Part of a small language model's weights.
Size: 15 layers, width 64, MLP 192 SwiGLU, vocabulary 8192, 1.85M parameters.
Architecture: no biases in attention or MLP, untied embeddings.
Training: a variant of SOAP for these matrices, 5013 steps.
Each number is 128 + 32 x the weight over its row's rms, rounded and kept within 0 to 255. Layers, rows and columns count from 0. The size above them is the row's rms in percent of the matrix's.

# layer 2 MLP down, 64x192, rms 0.193, rows 0-63, columns 64-127
size [ 95  87 107 102  89 111 100 102  98  95 107  91 112  95  91  99  91  96  98 101  97  99 113  98 105  91 110 101 119 109  91  98 107 101  89 107 100  97  96 103  97 106 100  85 104  88 109 104  82  94  93 101 106 100  95  99 104 103  91 100 112 105  94 109]
[[143 163  84 179 111 125  39 156 126 113 135 126 104 157  86  42 143 159 181 175 142  98 135 163 150 133 156 126 133 187 116 103 172 134 106  88 143 139  94 145 131 140 122 143 118 121 137 124 167 138 140 139 143 142 138  77 151 188 112  92 176 192 100 140]
 [ 97 116 162 116 131 175  73 168  61 161 157  59 171 108 104 141 139 117  72 146 141  97 155 127  93 175 111  84 130  99 103 155 108 162 139 137 170 106 131  86  97 149 178 107 136 226 167 135 161 158 128 164 134  98 120 163 110 142 135  99  99 156 131 139]
 [145 113 177 129 142  80 165 131 107 122 101 181 134 119 134 117 168 106  71 119 156 165 106  81 129 150  93 126 208 150  93 114 131 148 110 177 123  81 151  70 137 101 123 163 155  54  89 166 186 145 144  96 118 135 109  83 162 155 172 141 113  71 128 124]
 [138 129 138 155 115 118 146 121 132 174 129 135 171 159  94  87 104 160 115 112 142 107 138 126  90 125 121 102 148  84  95 124 177 122  95 166 164 120  78  76 123 117 108  88 122 103 134 110 209  84 105 118 149 140 137 110 112 109 137 154 108 113 152 100]
 [143 132 133 178 124 102 207 127  98 105 151 120  73 152 172 145  85 134 118 131 152 123  53 126 188 133 146  73  97 151 138 118 171 158 144 128 130  73 174 144 163 128 134 110 120 155  64 145 100 138 185  75 145 155 169  94 150 163 134  75 124 115 140  86]
 [ 96 110 140 121 130 143 165 116 156 156 187 131 161 156 138 130 172 115  91 143 140 174 123 156 139 117  85 119 142 105 127  76 122 138  94 195 157  80 141 114 175 143 125 151 153 115 109 138 161 128 117 136 112 150 119 114 110 123 151  86 114 137  55 140]
 [139  78 124 142 151 109  30 112 126 124 107 181 115  86 135 110 111  65  99 136  91  94 148 178 115 142 176 142 114 120 135 101 164 123 127 118 109 173 111 134 117 131 146 106 175  84 197  80 142 104 158 142  70 177 108 173 165 185  98 155 163 130 185 121]
 [137 114 104 117  74 198 178 152 192 106  92 152 199 172 172 137 148  76 126 116  79 122 135 152 221 108 172 132 120 121 143 156 135 128 112 139 152 146 127 143 133 104 145 143 173 132 154 128 153 159 155 142  84 105 141 202  62 119 122  94 133 132  94 127]
 [133 105 150 146 131 117 202 126 137 141 118  77 175 119  81 107  57 133 138 150 112 109 156 119 158 150 169 140 133 186 118  94 177 147 120 106 141 146 133 146  99 103  84 112 121 127  89 157 126  87 152 102 144  79  92 174 133  30 212 162 125  85  90 183]
 [119 111  42 148 100  94 123 171 102 112  84 184 142 107 164 133  68 154 125  61  76 137 106 157  77 198 115 133 193 188 119 165 117 127 124 122 115 108 178 138 140 113 144 127 116 119 118 100 157 115 121 139  93 121  97 175 153 121 102 148 106 166 116  64]
 [156 158 128 121 114 131 110 107 145 150 154 149 163  82 120 111  89 106 123 180 174 156 185 192 162  83 136  88 107 148  52 156 151 142 188 106 153  82 106 126  95  99  77 139 137  72 184 133 104  73  92 135 177  91 144 188 148 165 150 163 170  83  66 125]
 [109  61 151 100 140 105 151 133 151 109 147 148 133 171 167 163 165  65  94 136 165 181  98 142  91  98 137  33 160 132 144 138 149 121 132 160 138 165  57 114 113 121 164 129 121  86 114  77 180  78 127 120 129 168 125 137 106 132 139  84 145  93 154 139]
 [ 85 120 112 155  96 112 120 164 158 137 150 155  87 159  42 138 124 125 149  87  69 157  59 197  98 175  76 114 133 140  82 100 123 138 137 141 131 121 172 205  92 123 156 132 134 171 100 149  89 109  94  75 156 146 103 161 195  75 194 166  65 152 147 123]
 [ 91 196 169 137  68 176 139 171 133  82 125 127 130 113 136 110 118 146 125  75 116 107 172  98 149 176 117 222 110 101 151 150  91 149 139 107 100 102 135 147  97 200 113 154 177 109 120 142  90 134 125 198  86 159 149 108 136 136 178 159 145  80 124 161]
 [124 117 105  90 128 134 123 142 144 179 141 120 162  25 118  94 117 169 139  96 106 137  90 122 136 137 134 106 134  40 110 120  64 143 117 171 137  92 138  93  90 160 123  97 142 112 101 157  77 157  92 103 138  99 100  97 118 103  80 147 135  99 113 144]
 [ 58 150 100  81 107 128  89 103 134  97 176 107 125 142 109 146 123 101 151  90 168 184 155 131 118  66 136 130 136 135 100  84 204 153 178 139 102 162 142 114 114 105 116 101  74 113 170 125 141 103 117  90  81 117 106  63  97 156  93  86 125 155 144 131]
 [146  74  96 157  99 139 131 175 144  95 112 138 122  85 130 117 150  88 113 170 114 102 106 116 193 127 102  82 157  88 160 119 100  83 135 109 167 141 194 197 111 189 196 180 116  71 141 164 124  83  94 176 214 153 108 129 162  79  99  96 140 178 122 152]
 [172 156  64 132  49 117 124 130 163 124  64 180 141  78  79 128  91  88 153 112 124  85 116  96  93 130 134 134 124 126  92 127 123  68  69 127 141 130  63  69 128 121 215  63 163 113 124 130 172 147  91 205 188 103 130 136 124 126  97 113 121 134 206 119]
 [134  74 157 147 126 154 122  84 141  89 166 161 153 117 135 120 119 126  92 139 177 159 120 124 106 147  93 144  96 135 132 161 170 123 118 163 142 102 143 122 202 107  57 185 221 109 146 106 135 157 133 140 131 233 125 138  60 130 147 164 127  72 109  91]
 [122 184 116 182  93 100  70 166 121  94 157  86 118 103 151  99 169 140 157  89  61 131 146 138 147 119 132 190  71 126 114 133 140 120 140  83  67 115 132 113 117  98  99 128  70 169 127 157  82 136 122 114 151 123 168  81 136 100 102 114  90  83 161 148]
 [163 132 108  96 126 125 100 146 126 117  74 141 146 109 194  99 143 161 117 118 174 130 171 167  92 131 129 159 133 131 152 113 112 105 121 128 123 114 120 149 144 145 129  85 166 113 182 105 154 168 177 119  96 122 146 155 120 143 161 105 192 142 147 126]
 [159 115 153 151 138 152 113  98 149 168 156  97 103 154 148 143  65 223 133 136  86  89  88 120 172  97 184 143  81 129 212 127 130 101 141 145 134 136 111 150 152  85 202 146  75 161 143 144 137 185 137 100 158 131  94 124 116 150 115 145 140 144 171 144]
 [ 88 138 117 123 136 115 141 166 151 129 109  93 114 134 101 102 105 130 152 129 113 102  95 128 156 124  88 161 108 108 113 109 117 118 240 127 161 102  74 151  75 123  96 112 123 113 114 137  74 130 114 164 127 111 118 137 135 120  85 189 146 153  39 138]
 [ 96 172 152 140  99 148 120 161  83 117 169 117 121 120 108  95 103  65 161 139 154 110 152  78 146 111 159 110  78 154 110 146 120 160 144  97 144 126 200 146 157 151 132 116 115 158 119 149  70 140 105  86 149 144 165 132 166 117  88 171 104 130 122 130]
 [ 58 125 132 124  86 111 167 130  76 193 138 109 121 123 176  96 152 176 125 136  92 155 136  79  81 127  99 139 116 147 136 144 190 126 136 180 107  62 114 129 134  65 141 137 117 132 122 141 142 189 171 106  75 163 151 139 134 132 123 133 149 157 157 131]
 [108 117 148 126 117 149 148  98 108 150 154 158 131  56 120 159 156  94 134 132 124 134 199 100 122 136 139  79  85 183  66 127 113 168 107 182 129 154 158  35 123 153 137 139 107 113 100 148 108 164 100  96 138 148 126 106 156 123  83 115 152 117 125  85]
 [ 53 162 178 160 157  68 160 146  34 130 136 118 112 103 151 129  81 125 176 147 134 156 154 123 146 112 106 174 132 172 113 127 163 114  83 105 128 175 132 148 103 137 107 128 109 216 101 151 158  96  93 145 125 121 139 103 132 139 111 134 150 118 133 113]
 [ 80 112 114 117 118  49 178 149 104 102  83 115 153 110 140 144 125 117 169 128 167 169 151 138  85 117 113  81 169 228 150  64 102 130  94 183 138  87 108 113 116 113 128 145 148 178 122 117  98 152 117 173 172 125 145  94 147 162 116 193 121 114 176 106]
 [124 109 160 149 153 115 128 106 117  93 190 100 180 117 110 155 159 166 168  52  80 186 108 138 148 150 153 145 103 186 190 131 127 112 116 118 134  77 152 138 178 140  74 168 151 148  63 108 109 126 139 178  96  81  86 102 108 179 134 111  92 115 120 129]
 [151 170 134  64  94 128 114 192 147 103  68  91 106 136 103 107 149 150 162 145 117  59  92  94 184 143 177 171 128 121 100 124 110  71 196  33 159  97 149 122  95 147 128 108 114  96 151 144 146 132 101 159 127 136 176 118 178  64 124 133 176 142 126 148]
 [ 43 121 186 134  37 120 118 134  95  74 138 158 168 102 118 138 149 107 137 136 125 147 114 155 112 104  34 138 132 157 129  54 127 121 124 115 161 143 146 122 154 118 166 100 171 160 127  51  97 160 178 136  92 131 175 147  94 119 176 130 133 116  95  89]
 [ 78 136 126 108 159 101 104 179 119  99  53  89 174  91  87 145 134 135 131 135 134 120 162 144 212 110 166 143 114 149 107 152 125  97 111 106 144  96 158 115  99 163 149 134 197 132 193  83  91 127 110 126 139 169 141 149 100 108 164 109 167 129  99 139]
 [ 54 132 136 103  99 177 124  77 174 199 136 148 135 152 194 150 111  72  82 176 116 104 139 111 143  99 120 118 112  98 160  77 154  96  84 232 165 154 110 106 149 101 146  95 142 108 118  71 146 158 106 155 112  95 124 133  95 136 136  98 122 133  60 134]
 [148 131 133 101 116 173 157 180 124 179 167 157 102 116 111 133 133 105 139 132 123  97 100 115 147 109 140 168  92 148 145 177 147 110 117 101 148 167  76 171  95 182 136  97 120 132 149 118 121 182 129 144 125 151  84 124 131 129  78  54 144 119 147 155]
 [ 97 163  82 173 130  93 140 196 163 133 147 110 163 100 141 149 125 103 118 168 112  97 175 188 164 143 108 140  65 142 102 140 129 134  94  48 122 130 158  91 129 111 160 116  94 152 114 153 146 141  99 174  95 130 136 157 153 108  52  63 133 137 117 190]
 [127 112  89  97 156 143 118 125 146 148 130 134 193  94 114 198 162  97  96 103 104 122 156 138 101 104 139 133 162  94 175 105 122 115 132 137 134  97 132 116 170 131 113 181 134 187  80  80 133 116 154 157  90  97  96 112  91 132 177 125 103 119 128 123]
 [178 131 103 128 114 118 144  83 113  91 135 128 119 102 114  96 124 152 182  98  87 155 128 129  76 144  76 162 140 236 119 111 105 158 117  91 165 156 122 116 143  87 125 133 118 105 102 140 165 114 165 135 123 140 152 171  71 132 143 147 136 160 180 139]
 [122 176 137  93 110 133 118 147  87 150 137 116 122 155 128 156 145 180 124 121  63 151 167 131 120 163 170 125 130 125 146 195 143 117 118 130 196 110 135 127  63 195  86 144 127 143 121 150 164 109 176 122  44  90 146 122 151 107 110 171 173 153 145 192]
 [156 130 111 150 120  71 102 156 131 135 114 149 127 184 120  95 102 132 143 130  80  84 113 145 143 103 146 119  76 145 121 108  91  80  64  96 156  96 128 125 226  86 142 111  41 127 150 124 144 161 121 110 170  68 108  73 127 144 112 188 108 172 150 138]
 [175 173 128  80 119 151 110  92 176 125  69 135 131 156 155 150 149  68 146 118  73 106 127  96 125 121  91  89 143 177 127 124 126 142 116 165 122 172  98 165 112 123 123 238 175 101 162  66 145 120  95 170 138  90 118 114 110 133  88  97  94 167 133  84]
 [150 103 140  93 132 136 137 127 191 149 135 157 168 114 124 153  46 152 152 110 157 115 155 202 108 137  80 133 152  81 159 158 174 126 136 124 137 191 158 118 102 102 112 129 109 130 165  91  90  95 100 181 152 113 127 185 168 179  80 113 197 168 115 157]
 [ 84 152 123 175  58 133 116 125 154 159 169 122 151 177 140  79 157  67 171 113 117 124 137 210  84 148  97 123 134 121 166 127  98 100 133 142  98  96 124 131  99 139 130  73 110 121 135  92 116 135 155 200 157 132 134 139 155 124 208 163 167  85 157 169]
 [130 177 113 186 150  84 150 172 136 175 157 123 101 186 121 110 143 142 220 153 161 115 165 163  45 104  56 126 135 141 155 105 143 164 129 209 107 140  95 128 113  92 137 117 150 178 127  80 121 174 157 116 132 136 161 126 136  53 138  94  75 141 158 118]
 [159 103 124  98 162  76 110 105 100 164  72 117 111 172 100 123 138 104 155  88 154 122  73 148 133 134  72 104 127 128 116 113  81 150 147 136 133 122 123 188 130 150 114 148 164  97  60 142 136 138 124 130 131 131 167 109 121 107 121 117  89 133 146 125]
 [115  78 104 133 180 156  78 129 190 182 162 167 129 161 106 148 122 122  95 122 116 119 157 129 111  99 133  90 149  48 108 142 138 104  78 169 131 120 136 144 142 123 122 132  68 153 150 152 165 141 114 141 116 117 138  92  99 130 144  82 139  81 153 144]
 [117 115 133 109 120 135 108  76 130 156 115  47 144 153 159 120 112  89  94 135  99 142 144 207 214 168  50 111 123 128 138 117 113 134 146 138 134 154  58 129 116 120 163 128 163 138  84  79 137 112 111 141 105 128 152 101 129 137 126 106 143 181 155 128]
 [154  83 106  95 125 156  96 153 198 106 122 153 182 121  83 116 199 104 127 115 123 123 115 148 145 174 104  54 178 118 123 131 108  54  77 170 166 143 103 170 109  93 166 166 156 109 120  93 216  96 120 172 167 164 129 106 131 139  99 127 159 108  96  60]
 [161  88  58  64 125 160  69 150 128 178  74 117 204 141 112 169 165 147 102 110 125 147 100 120 104 164 133  97  80  97 134 125 162 109 146 119  92 144 101 146 166 187 146 140 107 111 127 130  97 119 126 158 172 128 124 131 159 163  98 145 124 126 147 156]
 [139 100 139  43 157 136 119 140 111 146  60 168 155 136 187 178  88 141 164 112 149 116  35 112  62 136 109 172 110 142 132 168 141 103  60 128 153 121 127  73 148 127 101 100 147 135  88 108 142 103 138  88 148 112 114 166 105 108 105 112  76 116 101 139]
 [ 89 191 124 117 148 144 175 129 128 120  98 106 143 167 144  88 104 184 188 146  49  66 133 149 116 120 182 112 153 128  50 165 128 184 122 128  98 168 146 123 108 110 165 115 119  98 127 166 172 135  94  86  97  94 182 108 177  69  84 122 119 120  92  68]
 [144 174 140 128 117 168 106 118  99  91 146 174  68  93  98 119 126 122 175 110 126 203 201  52  98 135 132  99 120 137  82 157 134 168  93 145 151 206 147 115 107 110 175 154 155 136 170 194 165 151  80 134 133 159 136 135 139 154 159  63 149  69 142 134]
 [142 158  81 118 181 172 157 147 162 108 105  83  99 125 114 163 125 109 176 148 135 101 145 175 102  91 153 122 140 183 151  92 124  77  81  96  97 115  91 190 135 138 139 129 112 101  84 118  93 170 137 209 145 196 183 161 127 143 127 103 182  93  75 141]
 [ 84 122 163 126 122 110 105 191  91  74 122 106  67 126 134  94 138 128 111 203 141 181 193 157 147  91 122 127 150 118  91  82  93 113  84 119  82 143 113 129 103 137 128 142 117 107 168 172 108 112 144 118 165  95 167 153 151 115 194  68 133 115 116  95]
 [173 111 131 113 101 188 119 152 105  84  95 102 136 133 120 144 138  99 172 112 136 167 173 120 138 168 153 129  87  72 114  84 152  85  99  61 116 105 200  80 141 228 160 134  92 111 108 134 109 123 167 125 157 104 118 140 107 143 125 138 115 107 131 162]
 [ 81 172 149 165 126  80 139 146  88 142 152 137 130 104  39 120 141 184 118 132 144 170 178 145  98 135 129  97 163 124 133 146 176  88  95 148 181 139 171 165 144  77 126 126  50 141 177 127 116 171 121 152  91 140 146  31  88 102 105 146 176 135 180 147]
 [113  89 213 147 124 104 116  72  60 122  94 127 165 138 141 106 130 123 103 100 126 170 206 198 163  87 116 114 165 185 131 185 120 192  94 157  94 155  67 140 126 129 140 130 169  95 170 141 118 140 178 123 118 158 129 122 108  96 123 105 170 139  84 158]
 [147 112 121 201 111  95 111  79 145 184 173 119  88 105  81 119 171 126 139 131 148 108 117 123 174 155  77 112 120 114 126 127 115 188 106 120 136 173 135 142  98 144  77 128 136 114 145 119 135 199 105 116 150 177 160  62 143 113 159  90 202 127 119 113]
 [172 149  95 142  85 114 143 144 154 175 148  74  94 117  46 102 116  84 163  70 103 151 121 126 155 187 109 168 123  89 113 184 111 174 152 129 156 146 123 136 142 126 152 113 118 146 146 179 148  88 105 123 128 139 156 142 153 109 155 118 108 186 186 207]
 [ 99 104 142  88 130 142 193 125  75 122 112 161 116 146 127 121 163 128  94 138 158 109 103 118 157 134 119 104 194 185 175  94 124 132  55 135 164 175 147 128 158  97  88 135 157 133 159 132 184 156 106  91 129 125 125 156 165 183 148  95 115 176 186 125]
 [174 146  69 162 151 157 172 175 165 144 155 118 155 149 162 112 105 108 118 127 136  55 241  99 134 156  98 134 153 132 160 141 169 158 162 126 153 105 122  90  62 137  74 117 176 130 127  97 142 109 115  72 123 127 128 167 129 115 115 102 115 148 185 104]
 [147  77  62 104 112 120 175 127 199 143 145 153 166 112 137 177 119  95  74  97 167 108 136 133  75 113 126 134 130 136 157 189  88 113 110  72 118 144 159 172 109 101 102 131 136 112  94  85 158 101 122 164 108 165  93 170 100 123 119  89 111 106 128 102]
 [133 108 133 146  89 122 135 170 180 111 113 176  96 135 186  87  95 145 132  76 112 149 198  77 130  99 166 128 141 163 110  73 144 175 104  80  84  97  49 154  79 133 157 115 111 147 105 135 149 177 150  40 134 122 149 109  99  90 183 142 143 156 110 124]
 [172 146 135 129 139 138 135 184 122 149  98 174 136  94  78 147 114 117 131 122 152 127 182 140 148  93 108 118 129 136  76  98  92 171 114 124 178 174 113 139 112 127 129 115 137 114 157 170 131 137  64 139 100 158 180 136 147 101  93 144 161 201  80 112]
 [ 87 174 165  91  52 139  53 189  97 161 119 106 117 107 108 126 159 165 131  71 116 111 127  82 143 115 102 142 138 167 129 101 162 154  57 107 206 144 130 132  97 115 155 127  91 132 185  74 111 144 108 105 107 152 164 120 172  53 151 156 154 117 129 141]]